python train.py --num_hidden_layers=16 --hidden_size=256 --num_attention_heads=4 --num_key_value_heads=4 --head_dim=64 --intermediate_size=704 --vocab_size=512 --hidden_act="swiglu" --norm="rmsnorm" --norm_place="pre" --norm_eps=1e-05 --positions="rope" --rope_theta=10000.0 --rope_fraction=1.0 --qk_norm=false --attn_scale=0.125 --bias="none" --tie_word_embeddings=false --parallel_block=false --init="normal" --init_std_qkv=0.0352 --init_std_o=0.0437 --init_std_up=0.0504 --init_std_down=0.0504 --optimizer="soap_variant" --learning_rate=0.00898 --lr_mult_qkv=0.4 --lr_head=0.0116 --max_grad_norm=1.0 --warmup_steps=200 --schedule="wsd" --decay_fraction=1.0 --decay_shape="linear" --final_lr_fraction=0.05 --batch_tokens=65536 --max_seq_len=512 --doc_mask=false --train_tokens=317400000 --max_steps=4844 --dataset="wikipedia_en"
Each number is 128 + 32 x the weight over the matrix's rms, rounded and kept within 0 to 255. Layers, rows and columns count from 0.

# layer 13 attention key, 256x256, rms 0.0351, rows 111-146, columns 224-255
[[169  82 125 110 138  25 123 133 121 120 126 109 102 122 128 117  92 171 116 128 163  93 147 135  63  83  43 131  63 144 153 166]
 [169 168 123 135  68 137 149  59  85 115 126 116 117  82  99 165 159 136 156 121 129  76 154 162 128 189  93 146 101 132 170 168]
 [148 114  97  86 150 149  93 161 151 126 168  85 131 177 102 180  82  93  79 139 146  66 169 175 142 119 140  99  67 135 176 155]
 [186 174 129 141 157  90 165 152  73 109  59 130 121 119 130  37 117 118 209 141  83 159 109 248 165  81 120 106 125 164 178 112]
 [134 108 107 138  83  96 125 158 107  98 105  92 126 151  96 114 112  98 137 134  63 129 159 155 110  72 175 160 155 159  89 183]
 [112 152 101 151  71 121  98  84 174 103 131 134 123 110  99 151  91 102  92 120 147 142 139 198 126 157 141  75 113  96  77  95]
 [134 101 112 111 102  86  74 158 120 129 114 146 173 154  71 116 131 107 113 133 153  87 132 140 112  80  87 109  92 149 146  69]
 [ 85 117 108 147  48 127 112 161 148 102 117  96 125 187  76  81 202 133 120 112  67 192 140  96  59 184 150 204 190  93 120 140]
 [174 149 133 182  68 149 123 119  84 137 184 156 127 100 110  96 131 135 170 149  99 142 148 188 137 109 165 123 163 101  88 168]
 [168 158 150 152  85 133 128 172  95  80 130 140  99 155 185 164 130 183 150 128 126 193 120  98 183 121 161 169 181 161 121 163]
 [116 116  85 156 110  72 178 144 136 158 140 137 158  87 157 144  99 148 134  91 160 153 116 149  44 138 194 135 142 152 123 141]
 [150 108  91 186 164 152 187 160 101 159 176 138 124 114 131 129 113   0  83 171 197 169 166 100  67 141 154 131 160  42 120 115]
 [139 176  92 101 158 169  77 162  95  88 121  92 117 134 120 123 150 169 139 145  77 148 114 140 148  94  52 129 134 169  42 109]
 [130  69 168 153 106 178 145 142 111  96 178  89  56 127 119 100  95 190 123 123 114 111 171 164  30  80 152 149 185 117 181 177]
 [168  92 150  83 131 133 101 203  69 190 113 169 122  71 104 108  57 131 167 136  75 130  97 142 160 107 152 101 128 115 100 105]
 [147 163 118 137 137 149  77 122 146  93 160 151 188 143 127 151 170  92 121  33 173 131 155 143 103  96  97 110  87 133 178 167]
 [ 78  99 134  77 167 101 155  98  98 146 154 142 140 159 157 153 147  37 133 153 196 116 128 176 128 143 153 160 113 116 165 104]
 [150 122 125 141 116 146 128 132 107 105 131 126 128 129 118 139 126 125 136 150  98 104 124 146 135 131  89 140 130 139 140 138]
 [136 147 156 143 135 111 148 109 134 149  98  86 137 149 154 146 126 131 139 121 154 140 151 136 139 136  99 132 150 122 160 124]
 [127 107 118 131  91  82 107 141 185 162 126 126 124 102 126 126 148 126 106  80 133 114 134  96 155 132 129 140 129 154 126 124]
 [136 118 134 130 164 121 130 138 133 136 108 148 153 106 118 128 140 133 130 120 139 125 142 146 136 110 120 143 134 105 132 129]
 [145 139 153 139 153 116 106 124 144 143 148 114 118 121 154 152 135 129 116 127 115 178 137  86 149 137 128 135 118 141 152 139]
 [158 124 131 125 117 104  93 105 110 124 116 133 121 119 159 113 159 130 124 147 122  91  89 125 124 130 105 143 142 163 145 158]
 [133 113 126 117 153 148 120 128 122 122 105 109 149  94 107 146 137 111 121 117 105 155 154 142 121 128 148 141 120  81 107 151]
 [148 134 111 157 127 173 141 138 113 135 115 108 150 142  96 124 148 120 134 150 145 127 141 137 154 154 130 142 128 145 140 111]
 [145 118 105 134  81 149 132 127 133 114 145 129 164 169 131 144  96 136 121 152 129 119 127 104 122 110 142 105 108 139  89 150]
 [ 97 160 133 132 127 161 129 135 172 168 122 112 149 147 126 115  84 119 120 143 110  90 156 120 126 125 131 125 123 118 131 135]
 [132 131 154 112 136 137 123 114 126 133 153 132 141 179 161 151 112 120 127 135 131  95 142  90 141 152 139 138 112 128 124 124]
 [141 114 119 145 133 115 110 110 127  62 104 149 142 111 167 107 123 159 126 124 101 145 131 159 114 130 124 155  89 109 149 149]
 [138 116  99 130 109 109 114 133 138 148 142 140 137 144 115 160 125  72 193 120 130 128 106 158 122  98 139 116 117 134 101 121]
 [134 135 142 123 112 124 109 115 132 122  85 104 165 131 130 134  96 126 134 123 110 134  99 128 132 156 143 141 137 132 105 147]
 [155 106 132 153 159  94 139 110 126 142 142 118 104 140 101 135 116 153 139 137 105 118 101 115 120 103 122 110 126 124 129 116]
 [112 115 134 140  93 127 106  80 129 134 114 153 113 137 143 171 142 142 144 139 117  95 136 138 109 162 125 126 114 141 146 118]
 [ 83  72 148 155  97 137 138 140 102 140  64 105 141 155 102 149  66 131 152 144 116  70 156 140 134 174 131 121  92 124 103 147]
 [113 120 126 123 127 152 135 151 148 128 104 103 163 129 147 103 132 129 163 138 177 115 139 111 140 140 132 159 130 146 131 107]
 [128  98 132 127 164 134 119  98 127 140 110 148 146 122 137 153 136  95 100 114 120 144 158  81 169 145 124 119 128 172 122 124]]
# layer 13 attention query, 256x256, rms 0.0352, rows 112-147, columns 224-255
[[ 84 144 144 142 126 110 130  94 156  64 142 175 121  97 162 150 123 154  95 102 143 116 129 185 162 206  83 109  99 163  82 141]
 [155 138  95 139 103 160 220 124 171 125 118 149  90 171 133  77 108  68 114  95 128 108 116 171 142 157 162  80  88 147 139 148]
 [185 153 128 113 118  58 105 143 106 158 117 151 166 135  70  67 210 154 144  64 187 112 162 192 132 121 158 117 100 181 204 143]
 [169 158 114  79 111  83 106 171  90 148 131 104  57 128  75 128 117 163 116 108 105 164 128  98 152 159 104 149 147 101 145 152]
 [179 168 111 226 118 108 149 123  95  83 120 153  80 108  90 176 137 136 110 143 136  76 122 122 117 135 140 141 110 145 109  98]
 [113 124 111 103  82 109  91 155 154  99 102 107 154 109  94 126 139 122 120  60 159  91 157 106 119 147  31 128 132  86  99  97]
 [157 102 123 169 125 127 162 176 152  95  69 118 100  85  79  86 127 170 169 142  79 139  97 155 142  48 148 165 183  60 102  56]
 [114 174 103 139 103 136 109 151 119 137 134 151 182  92  81  93 143 201 136  83 131 168 110 154 125 183 125  75 170 141 143 114]
 [ 91 147 157 146  75 155 110 132 216  74 108 183 135 115 157 113 136 129 119  93 198 161 173 130 130  63 129 171 144  98 160 117]
 [176  92 199 180 110  72 108  90  96 126 107  95 130 178 192  62  86 161  76 167 114 190 102 135 107  86  92 148 121  68 116 132]
 [171 126  90 169 185 180 133 186 127 134  94 180 136  80 116 143 162 146  95 133 118 102 100 129  91 100 126 128 184 161 161 143]
 [182 110 138  84 114 125 125 171 101  89 136  91 171 123 152 131 178 141 144 142 152  77  87 140 183 136  94 181 124 156 115 122]
 [170 125 100 151 164 194 182 160 124  98 104 162  79  76 107  95  76 139 164 160 103 146 139 144  76 169 104 122 144 132 153 207]
 [122  88 128  93 163 156 113 130 130 125  98 188 139  71 183  96 162 134 154  88 120  92  78 180 169  89 106  87 122 155 110 156]
 [145 117 122 116 130 137 123 117 197 180 109 138 144 119  82 168 144 169 163 107 161 114 102 177  73 117 158 127 144 125 139 187]
 [161  41 119 104 121 107 171 104  97  92 127 124 161 146 117 189  98 114 150 127 168 161 153 116 130 155 157 167 150 110 139  98]
 [111 115 116 157 143 113 105 117 135 106 132 129 124 126 127 101 132  89 140  93 136 103 148 127  97 140 153 134 176 146 114 127]
 [140 110 113 138 119 132 102  86 135 135 136  96 122 109 127 135 108 121 139 127 104 140 130 159 153 142 123 112 127 138 111 153]
 [ 90 132 147 145 161 128 133  84 105 113 120 155 140 118 145 126 126 103 154 206 115 129 118 136 139 100 135 134 119 140 126 111]
 [147 130 141 146 152 117 108 112 150 155  98 132 125 114 135 137  85 155 170 128  96 136 108 114 127 154 112 127 121 126 128 105]
 [116 121 127 142 136 141 144 145 124 129 111 138 135 151 163 107 101 121 131 112 127 126 159 165 142 115 131 125 161 135 134 116]
 [131 131  78  91 141 122 129 140 142 108 138 119 105 105  91 133 124 117 149 145  98 128 145 128 133 142 135 132 130 107 109 118]
 [175 128 163 129 101 143 107 171 135 137 139 104 127 160 136 109  97 123 142 124 153 107 140 155 139 127  96 105 165 127 143 150]
 [131 131 128 148 124  88 132 137 135 125 128 145 140 126 137 119 145 119 100 122 153 151 163 153 117 126 124 139 141 146 159  96]
 [133  95 127 107 149 151 143 122 129 144 124 117 142 104 137 126 106  84 143 112  91  96 109 145 130 121 113 124 113 128 147 146]
 [174 114 157 122 155 111 124 137 101 120 148 131  94 108  91 154 115 126 142 119 154 120  99 152  90 142 120 114 142 141  98 123]
 [119 108 121 127 122 109 127 141 151 136 122 135 128 116 117 124 125 120  96 170 112 126 116 108 101 116 161 103 114 118 130 131]
 [134 134 126 141 131 109 135 140 116 111  96 122 123 150 146 113 134 109 103 117 133 118 113 113 127 136 130 122 181 112 136 125]
 [ 78  94 143 158 149 119 133 140 145 154 123 129 138 115 124  82 103 108 127 151 142 155 186 112 155 120 160 124 113 120 133 127]
 [145 141 147 141 152 112 164 156 139 121 188 111 109 115 125 119 106 125 117 136  83 120 149 127  87 120  94  85 112 135 138 137]
 [106 117  99 111 123 120 109 144 155  96  98  92 149 130 127 114 146  69 107 141 166 138 149 124 180 131 153 153 156 103 128 115]
 [ 96 112 110 108 127  90 147 161  81 145 148  83 142 106 107 121  95  98 117 153 146  92 191 120 119 113 159 106 111 139 148 157]
 [156 133 113 118 135 102 130 133  87 136 107  92 138 118 111  94  89 169 104 181  98 117 146 106 126 129 110 125 143 132 140 196]
 [152 121 130 148  89 100 148 122 112 102 105 156  98 115  90 136 119 118 123 130 107 127 109 204 118 149 104  94 137 161 150 121]
 [133 140 105 122 111 134 129 145 173 126 119 119 120 167 150 145 111 146 178 120 171 137 106 138 120 158 153 133 136 110  82 127]
 [128 125 110 147 136 142 134 128 150 144  96 123 100 131 169  79 121 123 102 110 134 131 155  77  91 102 137 123 138 128 111 151]]
# layer 13 attention value, 256x256, rms 0.0353, rows 64-127, columns 224-255
[[113 113 119 135  80 185 139 125 120 111 127 150 177 168  97 147 119 130 104  98 166 120 138 117 145 176 130 131  64 109  98 121]
 [147  72 129 119 106  97 129 154 117 128  67 143 146 114 102 111 161 145 145 151 147 112 149 180 142 143 109 132 113 129 137  79]
 [148 179 113 143  82 162 166  96 144 157 140 139 129 158 145 120 113  79 131 104 106  93  90 173 134 120 174 132 102  99 130 111]
 [120 124 157 158 135 189 115  89 116 139 141 200 130 104 139  90 120  41 119 115 151 123 113 103 154 123 140  68 153  80 129 110]
 [ 99 119 115 123 156 119  82 126 118 135 107 103 119  99 129  85 118 104 132  93 120  96 203 101 195  93 121 116 113  95 125 111]
 [171  99 140  77  92 160 127  59 122 130  91 119 128 151  92 156 170 165 171 124 124 125 177 146 109 172  86 128 115 172 163 126]
 [110  70 170 105 160 103  98 122 106 154 105  50  83 173 154 152 193 136 168 193 162 126 147 105 149  99 165 103 127 108 157  65]
 [168 116 136 127 133 114 133 137 162 153  75 162  93 130 163 137 136 117 179 144 160 157 146 117  76 134 154 154 176 125 155 127]
 [165 112 145 144 109  78 142 152 156 132 134 156 101  84 129 140 121 100 110 139 137 132  77  78  88  95 159 135 119 110  88 150]
 [128  96 109  96 166 179 141 149 122  94 156 169  70 118 100 122 135 169  94 125  74 104 188 159 130  30 136  95  82  45  76 171]
 [132 163 137 105 141 147 153 109 130 168 147 138 107 133 133 146 144 134  51 202 102 165 128 163 116 110 155 146 165 111 155 152]
 [191 106 138  86  74  92 130 166 182 130 152 166 126  86  81 141 100 159 130 157  77 197 109 122 117 108 117 174 147 148 192 203]
 [ 90 142 148 171 138 137 121 110 136 164 118 102 141 152 147 145  83 119 116 142 136 107 135  78  78 106 133  83 121  86 134 114]
 [113 145 111 118 136 145 122 110 144  81 141 129  85 105  99 154 108 111 108 128 176  58 110 111 118  97 100 123 148 106 124 116]
 [131  62  51 177 107 106 120 163 122 164  83 192  97  87 144 107 163  91  97 122 124 117 197 125 132  89  85 128 132 101 186  95]
 [143 116  82  97  97 107 185 109 162 119 129 156 114  98 136 117 146 142 149 149 122 166  85  91 103 149  77 145 119 114  94 138]
 [116  95 124 141 134 113  76 158 119 142 134 147 129 126 142 120 144 170 119 118 114 129 117 120 150  51 136 129 126 203  64 117]
 [133 149 167 166 166 137 165 139  74 115  88  86 112 107 215 127 136 112  91 101  96 116 100 117 196  83 130 128 129 101 146 112]
 [128 157 148  98 164 159  93 151 123 120 180 117 115 173 214 131 150  92 132  74 129 105 119 134 149 116 128 152 187 106  72 130]
 [ 79 121 152 133 108 153 133 151 157  82 224  96  95 109  55  87 112  79 104  94 171  95 135 135  89 151  68 102 138 150 104 160]
 [104 134 147 142 125 118 118 151 129  73 165  71 159 134 121 119 143 118 134 134 149 147 119 166 133  91 141 125 103 128 125 138]
 [110 124 129 177  89 140 114  60 100  92 156 128 122 134 132 109 155 167  84 151 149  75  86 157 154 117  87 131  86 128 151 167]
 [170 162  93 128 110 146  99 143 107 140 152 130 110 112 129 107 123 111 155 117 169 156 134 130 183 156  86 157 131 134 126 120]
 [131 102 175 147  95 113 140 128 168 120 159 100 182  92 183 128 100 143  90  98 150  80 136 136 106 129  71 170 129  93 118 103]
 [117 139 123  81 169 164 179 147 170 122 171 131 134  86  51 131 101 132  62 150 117 152 144 222 119  78 110 142 158 166  80 193]
 [ 98 131 126 180 210 131 110 127 136 140 155 158 103 123 112  99 136 161 152 140 130  70 158 125 120 104 157  84 166 154 120 146]
 [132 114 169  85 134 133 141 155 117  97 180  54 162  99 140 123 120 171 111 146  92 171 104 155  55 169 140 122  85 139  73 127]
 [126 136 136 107  87 148 126  91 158 155 196 107 146 144 112 122  82 102 135 135 115 195  83 118 121 162 126 104 154 155 153 102]
 [120  90  96  85 109 134 120  92 112  35 157 140 118 144 159 202 112 125 129 129 142  92 138  77 119 181  65 130 102 159 124 155]
 [144 130 162  80 117 183  46  87 141  81 161  65 153 138 115 145 171 163 128 127 149 111 100 107 137 143  99 137  81 102 151 105]
 [ 99  75 115 179 148  97 149 141  93 155 193 151 144 148 167 141  82  75 152 140 136 156 114 167 178 137 120 146 123  95 174  75]
 [ 73 106  88 120 148  90  77 114 108 123  88 158 162 159  98 118 141  78 131  99 127 127 147 159 149 101 110 154 111 182  91 135]
 [152 127  89 150 129  97 152  84 141 141  99 154 122 182 101 104 162 122 151  91 103 183 104 135  78 123 132 116 117 123  76 135]
 [ 85 102 126 167 168 111  99 126 193 149  96 131 150 186 148 161 149  81 111 105 128 103 126 109 111 149 139 140 115 173 127  98]
 [120 146 135  83 168  90 144 142 106 149 116 110  50 116  82 145  91 163 134 163 122 155 129 140  93  78 109 166 145 164  87 125]
 [143  95 139 142 159  99 154 117 136 114 163 128 116 131 148 144  51  87 108 164 142 143  96 116 136 108 153  73 152 143 160 159]
 [162 124 124 173  84  90 192 116 102 158 127 129  86 153 121 137 195 165 134 183 144 110 154  89  99 101  87 135 143  83 177 150]
 [163 137  96 158 182 146 135 105 122 134 163 132  86 110 128 104 163 105 127 124 117 128  93 114 132 120 160  74 161  79  92 142]
 [158 139  97  98 112 194 168 157 143 137 151  89 111 100 135 119 140  52 114 133 125 136 146 164 130  63 136 114 133 100 121 144]
 [137 132 105 138 130 194 104  63 118 153 122 141 127 145 126 131  78 175  86 128 192 161 201 117 150 117 165 120 188 149  87  60]
 [ 65 114 173 105 135 117 115 122 131  97 150 142 102 110  87  73 166 114 152 127  79  96 120 125 114 114  61 138 121 169  94 152]
 [ 93 140  68 137 130 150 146 147 114 112 139 205 111 125 130 182 151 140 128  98 152 150 102  96 106 122 148 124 126 116 167 153]
 [ 97 123 147 141 141 148 107 117 104 199  85  88 125  77 159 135  67 153 130 121 135 134 151 144 114 110  78 113 124  83 172  80]
 [136 113  93 111 123 141  63 103 126 135  83 146 127 179 197 148 143 132 102 107 143 120 195  55  97 116 146  94 124 131 141 103]
 [144 138  75  85 100  83 114 145  89  89 138  61 172 150 134 134 144 111 111 149 184 106 139 139 124 102 119 141  98 110 133 117]
 [133 126 132 148 105 127 102 130 114 135 135 136 149 129 118 181 129 130  85 128 105 133 115  92  89 134 195 147 123 138 119 111]
 [107 125 132 142 145  76 127 160 122  86 136 108 130 139 159 138 114 111 164 138 126 151 131  89  84 118 129 131 156 138 154 140]
 [143 126 142 124  85 156 115  93  68 107 132 140 168 181 132 130  98  82 164 100 160 144 109 136 147 125 116 131 162  87 136  87]
 [ 99 162  81 110 155 136 166 190 157  68 119 129  85 115  60  99 152  74 177 126 113 159 114 174 168 107 133 141 200 118 120 168]
 [105 103 116 138 154 113 135 138 116 170 161 128 149  93 160 144 150 127  69  29 141 100  43 104 112 148 135 100 101  92  79 109]
 [ 99 137  86 179 173 142 107  58 155  87  85 137 140 197 150  73 107 119  84 137 136 134 130 122 166 103 172 122 116 124  82 107]
 [116  83  78 108  68 153 155 116 140 171 148 129 138  86 137 174 164 154 117 129 108  92 178  97 123 159 145 130 134 168 118 126]
 [ 88 126 153 135 107  79 104 108 131 144 145 143 156 114 138  99  92 149  89 118 170  73 160 102 150 126 100 135 114 152 142 152]
 [ 74 135 142  97  94  85  88 175 128 112 170 131 125 126 178 143  64 146  68 124 141 117 156 175 155 112 110 126 145  90 112 191]
 [143 132 110 122 151 157  95 121  95 128 104 160 118 177 165 102 153  74  85 180  98 122 140 100 151 140 162 114  95  59 167 161]
 [143 119 146 117  98 158 137 123  94 134 117  62 114  66 147 124  39 114 146 141 158 151 148 178  98 155  71 110 159  70 118 148]
 [120 132  92 135 134 161  80  73  86 161 163 118 124 140 147 125 128  98 138 120 110 131 153 126 189  91 132 159 128  71 137 130]
 [ 96  96 123 122 141 151 107  43 126 105 158  94 149 104 183 146  93 110  88 181 167 145 152 154 161  88 120  81 137 104 146 137]
 [127 158 111 183 118 193 156  97 136 161 148 163 133 152 161 123  91  97 148 132 147 128 113 198 146  95 138  60  99 132  49 128]
 [145 103 173 125 114  84 140 179 150 142 130 131 132 106 100 121 144 150 123 104 194 110 107 170  69 121 131 135 169 156 154 195]
 [113 150 114 137 110 109  86 128 139 134  64 153 128 165 162 137  93 124 174 122 108 131 105 110 166 135 137 113  90 134 142 115]
 [100 119 133 104  95 126 188  78 143 161 121 140 123  81 130 120  84 130 115 136 147 102 199  77 132 172 142 135 141 162 119  98]
 [154 144  85 141 128 102 130  77 131 174  75 120 111 122 149 186 147 129 166 113  75  66 159 146  69 133 142 154  85 141  96 147]
 [149 125 125  92 171 121 138 191 116 111  88 131 171  56 117 183 103 159 174 135 152 108 147  60 130  81 139 145  89 126 131 108]]
# layer 13 attention output (transposed), 256x256, rms 0.0436, rows 64-127, columns 224-255
[[113 119 102 161 136 103  87 146  80 156 131 113 122 159  92 120 143 137 184 136 180 154 136 106  83  89  95 107 148 133 174 130]
 [132 145 113 124 147 115 157 149 129 161 143 127 153 187 135  94 193 133 132 142 140 128 124 131 224 123 153 100 107  95  69 113]
 [171 131 121 146 140 122 151 174 109 155 113 127 103  90 103 162 103 178 123 133 131 171 119 121 104  62 127 117 133 194  68  76]
 [153  74 154 100 126  52 165 161 147 183  95  86  91 147 168 127 106 192 125 156 132 112 146 120  83  47 126  65 144  88 139  96]
 [162 142 102  81 113 155 165 110 114 135  91 152  93  95 156 146 145 107  59  95 135 171  77 140 103 107 176 114 147  70  86 145]
 [166 116  37 136 173 152 136 141 114 117 141  82 142 124 154  86 107 131 121 160  71 134 169 111 124 103 149 129 145 146 167 140]
 [139 139 131 177 175  80 165 181  92 124 132 165 136 123 130 145 133 182 121 130  66 189 182 148  95 127 158 169 120  98 114 172]
 [142 121  93 150 177 133 150 106 169 143 103 123 152 120 104 154 113 116  87 123 124  79  73 123 142 124 137 122  76 118 134 135]
 [ 54 135  96 165  96 100  76 114 219 140 148 153 126 143  79 135  86 157  87  97  98  60 162  91 121 123 114 147 169 117 103 203]
 [167 110 141 189 102 162  92 130 138 174  94 171 150 133 117 106 161 174 114 144 179 159 146 114  99 168 126 154 160 148 107  78]
 [152 115 106 145 110  95 110 143 113 100  99 119 123  88 173 111 148 140 148 142 103 134  58 151 129 103 143 151 121  62 136 125]
 [189 216  67 143 126 164 146 123  72  89 168 123  93 103 117 132 131 154  74 121 128  68 119  91  90 146 123 108 158 101 180 155]
 [154  64  82 144  94 105 115 170 137 113 101 160 136 115 133  87 123 112 134 143  83 125  91 147 140 110  98  86 146 113 111  95]
 [134  89 163 149 104 144 169 169 115 170 168 121  57  88 154 133 134 137 147  82  88 151 175  18 139 143 183 128 173 107 102 133]
 [164 170 116  88 144 169 106 124 130 152 143  97 133 157 141 135 113  83 117 164 114 127  80 158 188  86 181 108 125 153 111 236]
 [120  80 126 153 151 153  81 180 134 140 147 124 160 130 116  17  99  93 125 152 171  84 212 124  96 139 134 120 103 102 136 130]
 [ 57 147 125 152 122 143 129 167 127 167 130 127 110 179 132 157 162 105 115  89 131 141 137 124 142 173  76 108 136  85 128 124]
 [125 120 153 141  64  93 104 116 109 149 149 153 114 119  93 129  81  83 146 164 128 112 114 161 107 146 130 192 136 148 159 129]
 [ 83 135 186 134 102 122 125 141 146 156 153 101 131 131 135 140 116 161 148 150 101 135 108  66 110 201 124 115 100 146 119 188]
 [127  96 106  67 125 114 139 152 147 166 153 140  80 118 170 128 113 149 157 124 147 104 144 105 129 134 116 118 164 143 104 101]
 [141  90  92  65 139 156 123 123 137 138 154 175 109  87 111 147  78 137 122 132  90 136 100  96  34 176 144  92 107 102 113 160]
 [150 155  86 129 112 127 150 176 138 104  87 203 169 111 136 124 127  93 138 102 108 138 192 136 126  55 173 162 139 164 126  91]
 [ 54 150  99 116 172 124 169 118  41 127 137 140  82 150 118  83  98 158 147 118 150 108  84  87 130  85 107 124 111 142 186 103]
 [158 197 161 148 109 159 115 124 104 131 139 137 116 121 132 158 130  99 168 157 135 193 135 133 161  81 128 223  95  76  86 119]
 [114 102 195 156 172  83 136 123  97 123  29 130  41 140 159 135 129 134 135 143 127 113 162  51 205 145 157 161 143 114  97  93]
 [130 114 182 152 144 169 166 165  93 143 161  94  95 117 155 100  93 155 111 102  94 118  66  81 164 142 107 150 107  74 100  92]
 [ 82  88 114 112 146 151 148 188 124 126 114 146  88 139  94 146 173  70 134 116 137 119 121 125  77 133 220 125 184 106 129 149]
 [184 156 154 147 175 114  98  96 152  95 180 104 145  84 143 165 128 134 101  65 118 116 158 171 103 150  85 133  90  94 144 141]
 [108 154 179 110  92  97 119 104 112 150 146 150 191  63 123  73 121 113 151 189 166 121 157 131  87 129 166  91 167 180 137  74]
 [146 131 107 103 126 166 127 149 159 201 138 166 117  76 155 162 114 146 165 104 104 135 159  67  98 183  95 127 150 133 132 150]
 [127 170 156 118 119 137  86 119 116 117 108  59 106 146 157 125 129 119 118 143  86 140 142 160 156 148 114  90 136 114 131 130]
 [130 116 162 123 142 108 152 145 144 157  95  84 101 120  74 139  98 198 150 108 149 114 122 112 168  96 138 155 142 125 107 136]
 [ 52 228 114 119 177  98 106 107 124 130 149 110 117 130 154 158 154 109 130 142 132 127 208 131  58 135 143 138 108 137 167 117]
 [177 141 102 115  87 101 116 168 111 130 162 138 158 110 127 123 110 136 157  92 167 127 124 154 128 158 140 182  99 154 145 142]
 [172  82 122 197 131 113 104 114 132 140 111 111 114 133 187 112  73  90 101 141  77 102  96 173 164 167 105  73 105 128 161  84]
 [158  97 156 134 129  81  86 153 120  93  97 102  92 127 104 131 162 154 111 135 104 173 108 168 188  91 150 140  90 125 109 129]
 [ 92  71 167 157 150 146 131 180 135 130 119  92 169 109 197 131 126  93 121 149  99 121  34 149 138  93 142 166 190 126 152  86]
 [121 143 221  94 121 139 152 118 138  86 141 181 147 163 155 120 116 124 157 164 148 154 110 189  88 148 104 147 135  80  72 102]
 [143 185 143 109 159 178 156 147 110 129 110 142  38 175  70 145 156 110 185 116 183 120 124 117 138 206 137  75 176  93 104 131]
 [121 134 113 111 115 147 137 170 127 117  81 184 112 106 124 147 200 134 195 102  82 103  94 146 131 131 104 128  98 117 128 116]
 [211 133 146 119 122 132 186 115 104 127 153 169 173 105 185 146 128 134 146 111 108 145 156 118 156 132 103 129 180 125 210 102]
 [101 101 166 169  84  96  81 143 112 188 153 108 177 115 128  90  95  69 104 112 165 124 156  80 135  58 128 155 140 173 150 174]
 [107 149 116  73 110 135 117 152 157  78 133 150  90 124 124 131 221 167 170 135 163 132 126 126 145 139 124 151 154 116  95 134]
 [118 174 109 111 113 163  90 143 167 108 125 156 163  87  90 135 164 126 136 107 133 145 117 183 157 132  78 128 135  85 110 164]
 [182 176 115 150 112 147  94  91 121 103 147 205  70 156 161 113 127 129 137 129 159 144 147 150 130 150 153 118  99  99 123 183]
 [203 159 100 141 133 116 130 179 126 123 111 155 158 118 161 125 173 175 179  29 115 137  96 112 155 197  75 138  67 145 132 109]
 [118 142  66 128 104 129 105 149  99 132 135  99  96  99 100 123 111 161  96 143 132 117 152 120 150  96  94 123 134 167 102 185]
 [ 36  84  87  79 176 173  84 104 104 100 129 142  71  76 101 114 141 157 115 131 165  94 142 158 114 153 122 161  99 115 146  82]
 [200 143 188 118 139 154 150 142  96 153  89 152  76 141 132  98 110 166  69  66 167  93  60 125 148 115 148  90 117 124  96  92]
 [125 135 142 128 107 116 109 153 128  40 129  94 136 106  99 157 122 189 162 189  90 103 110 109 128 139 137  80 139 122 104 159]
 [135 152 134 129 108 108  98 118 126 149 145 102 116  91 137 188 111 129 152 112 128 132 119  96  78 137 131 161 223 170 115 137]
 [180 120 168 118 111 150 124 141 152 130  82 157 148 128 102 110  89 146  99 116  79 125 126 114 111  78 115 108 169  93  39 239]
 [ 37  50 105 125 159 167  84 121 110 121  75  84 138 116 159 171 143  88 168 158 150 154  92 135 131 113 136 175 111  95 115 100]
 [196 135 131  92 152  94 118 151 141 148 120 166  98 137 109  53 126 116 141 123 158 103 118 133 144  98 185 184 149 175 153 148]
 [170 154 176  89 139 115 154 106 147 177 104 155 120 137 151 101  84 126 111 117 153 150 114 108 118  88  59 178 160  59 131  71]
 [ 86 159 141 110 133 122 144 182 104 165  93 190  97 113 166 119 109  96  90 142 103  53 100 116 172 118 177 119 153 113 130 142]
 [ 88 153 171 143 149 113 124 143 106 123  84 128 120 158 143 121 192 121 150 111 144 148 158 162 122 121 121 123 161 123 144  98]
 [ 41 132 123 160 143 122 123 142 116 132 103 111 165 166 131  97 190 129 109 134 158 107 128  53 143 110 132 162 112 119 157 120]
 [ 90  81 130  96 171  82 117 110 129  92 132 103 125 102 125 151 139 185 143 123  82 152  94  67  47 119  70 126 147 129 169 115]
 [188 161 172 150 122 114 112 108 113 105 102 216  84 117 146 144  86 128 142 150 144 111 186 147 115 154 137 142 192 122 114 137]
 [143 107 184 120 102 115 127 119  94 145 157  61 172 105 157 150 161 145 134 135 125 119  87 165 133 182 195  83 100  86 140 127]
 [ 57 157 110 168 114 120  83 142 172 124 135 149 118 148 119 134 162 120 145 129 156 178 171 122  94  97  97 119 137 123  99 123]
 [ 87 108 169 138 141 135 132  96 171  59 166 114 216 105 117  69 160 127  88 143 137 101  98 108 168 121 153 107 201 129 120  80]
 [135  78 135 147  84 161 149 122 144 146 116 136  81 141 106 137 109  93 147 132 164 131  90 146 174 141 159 137 136  77 128 125]]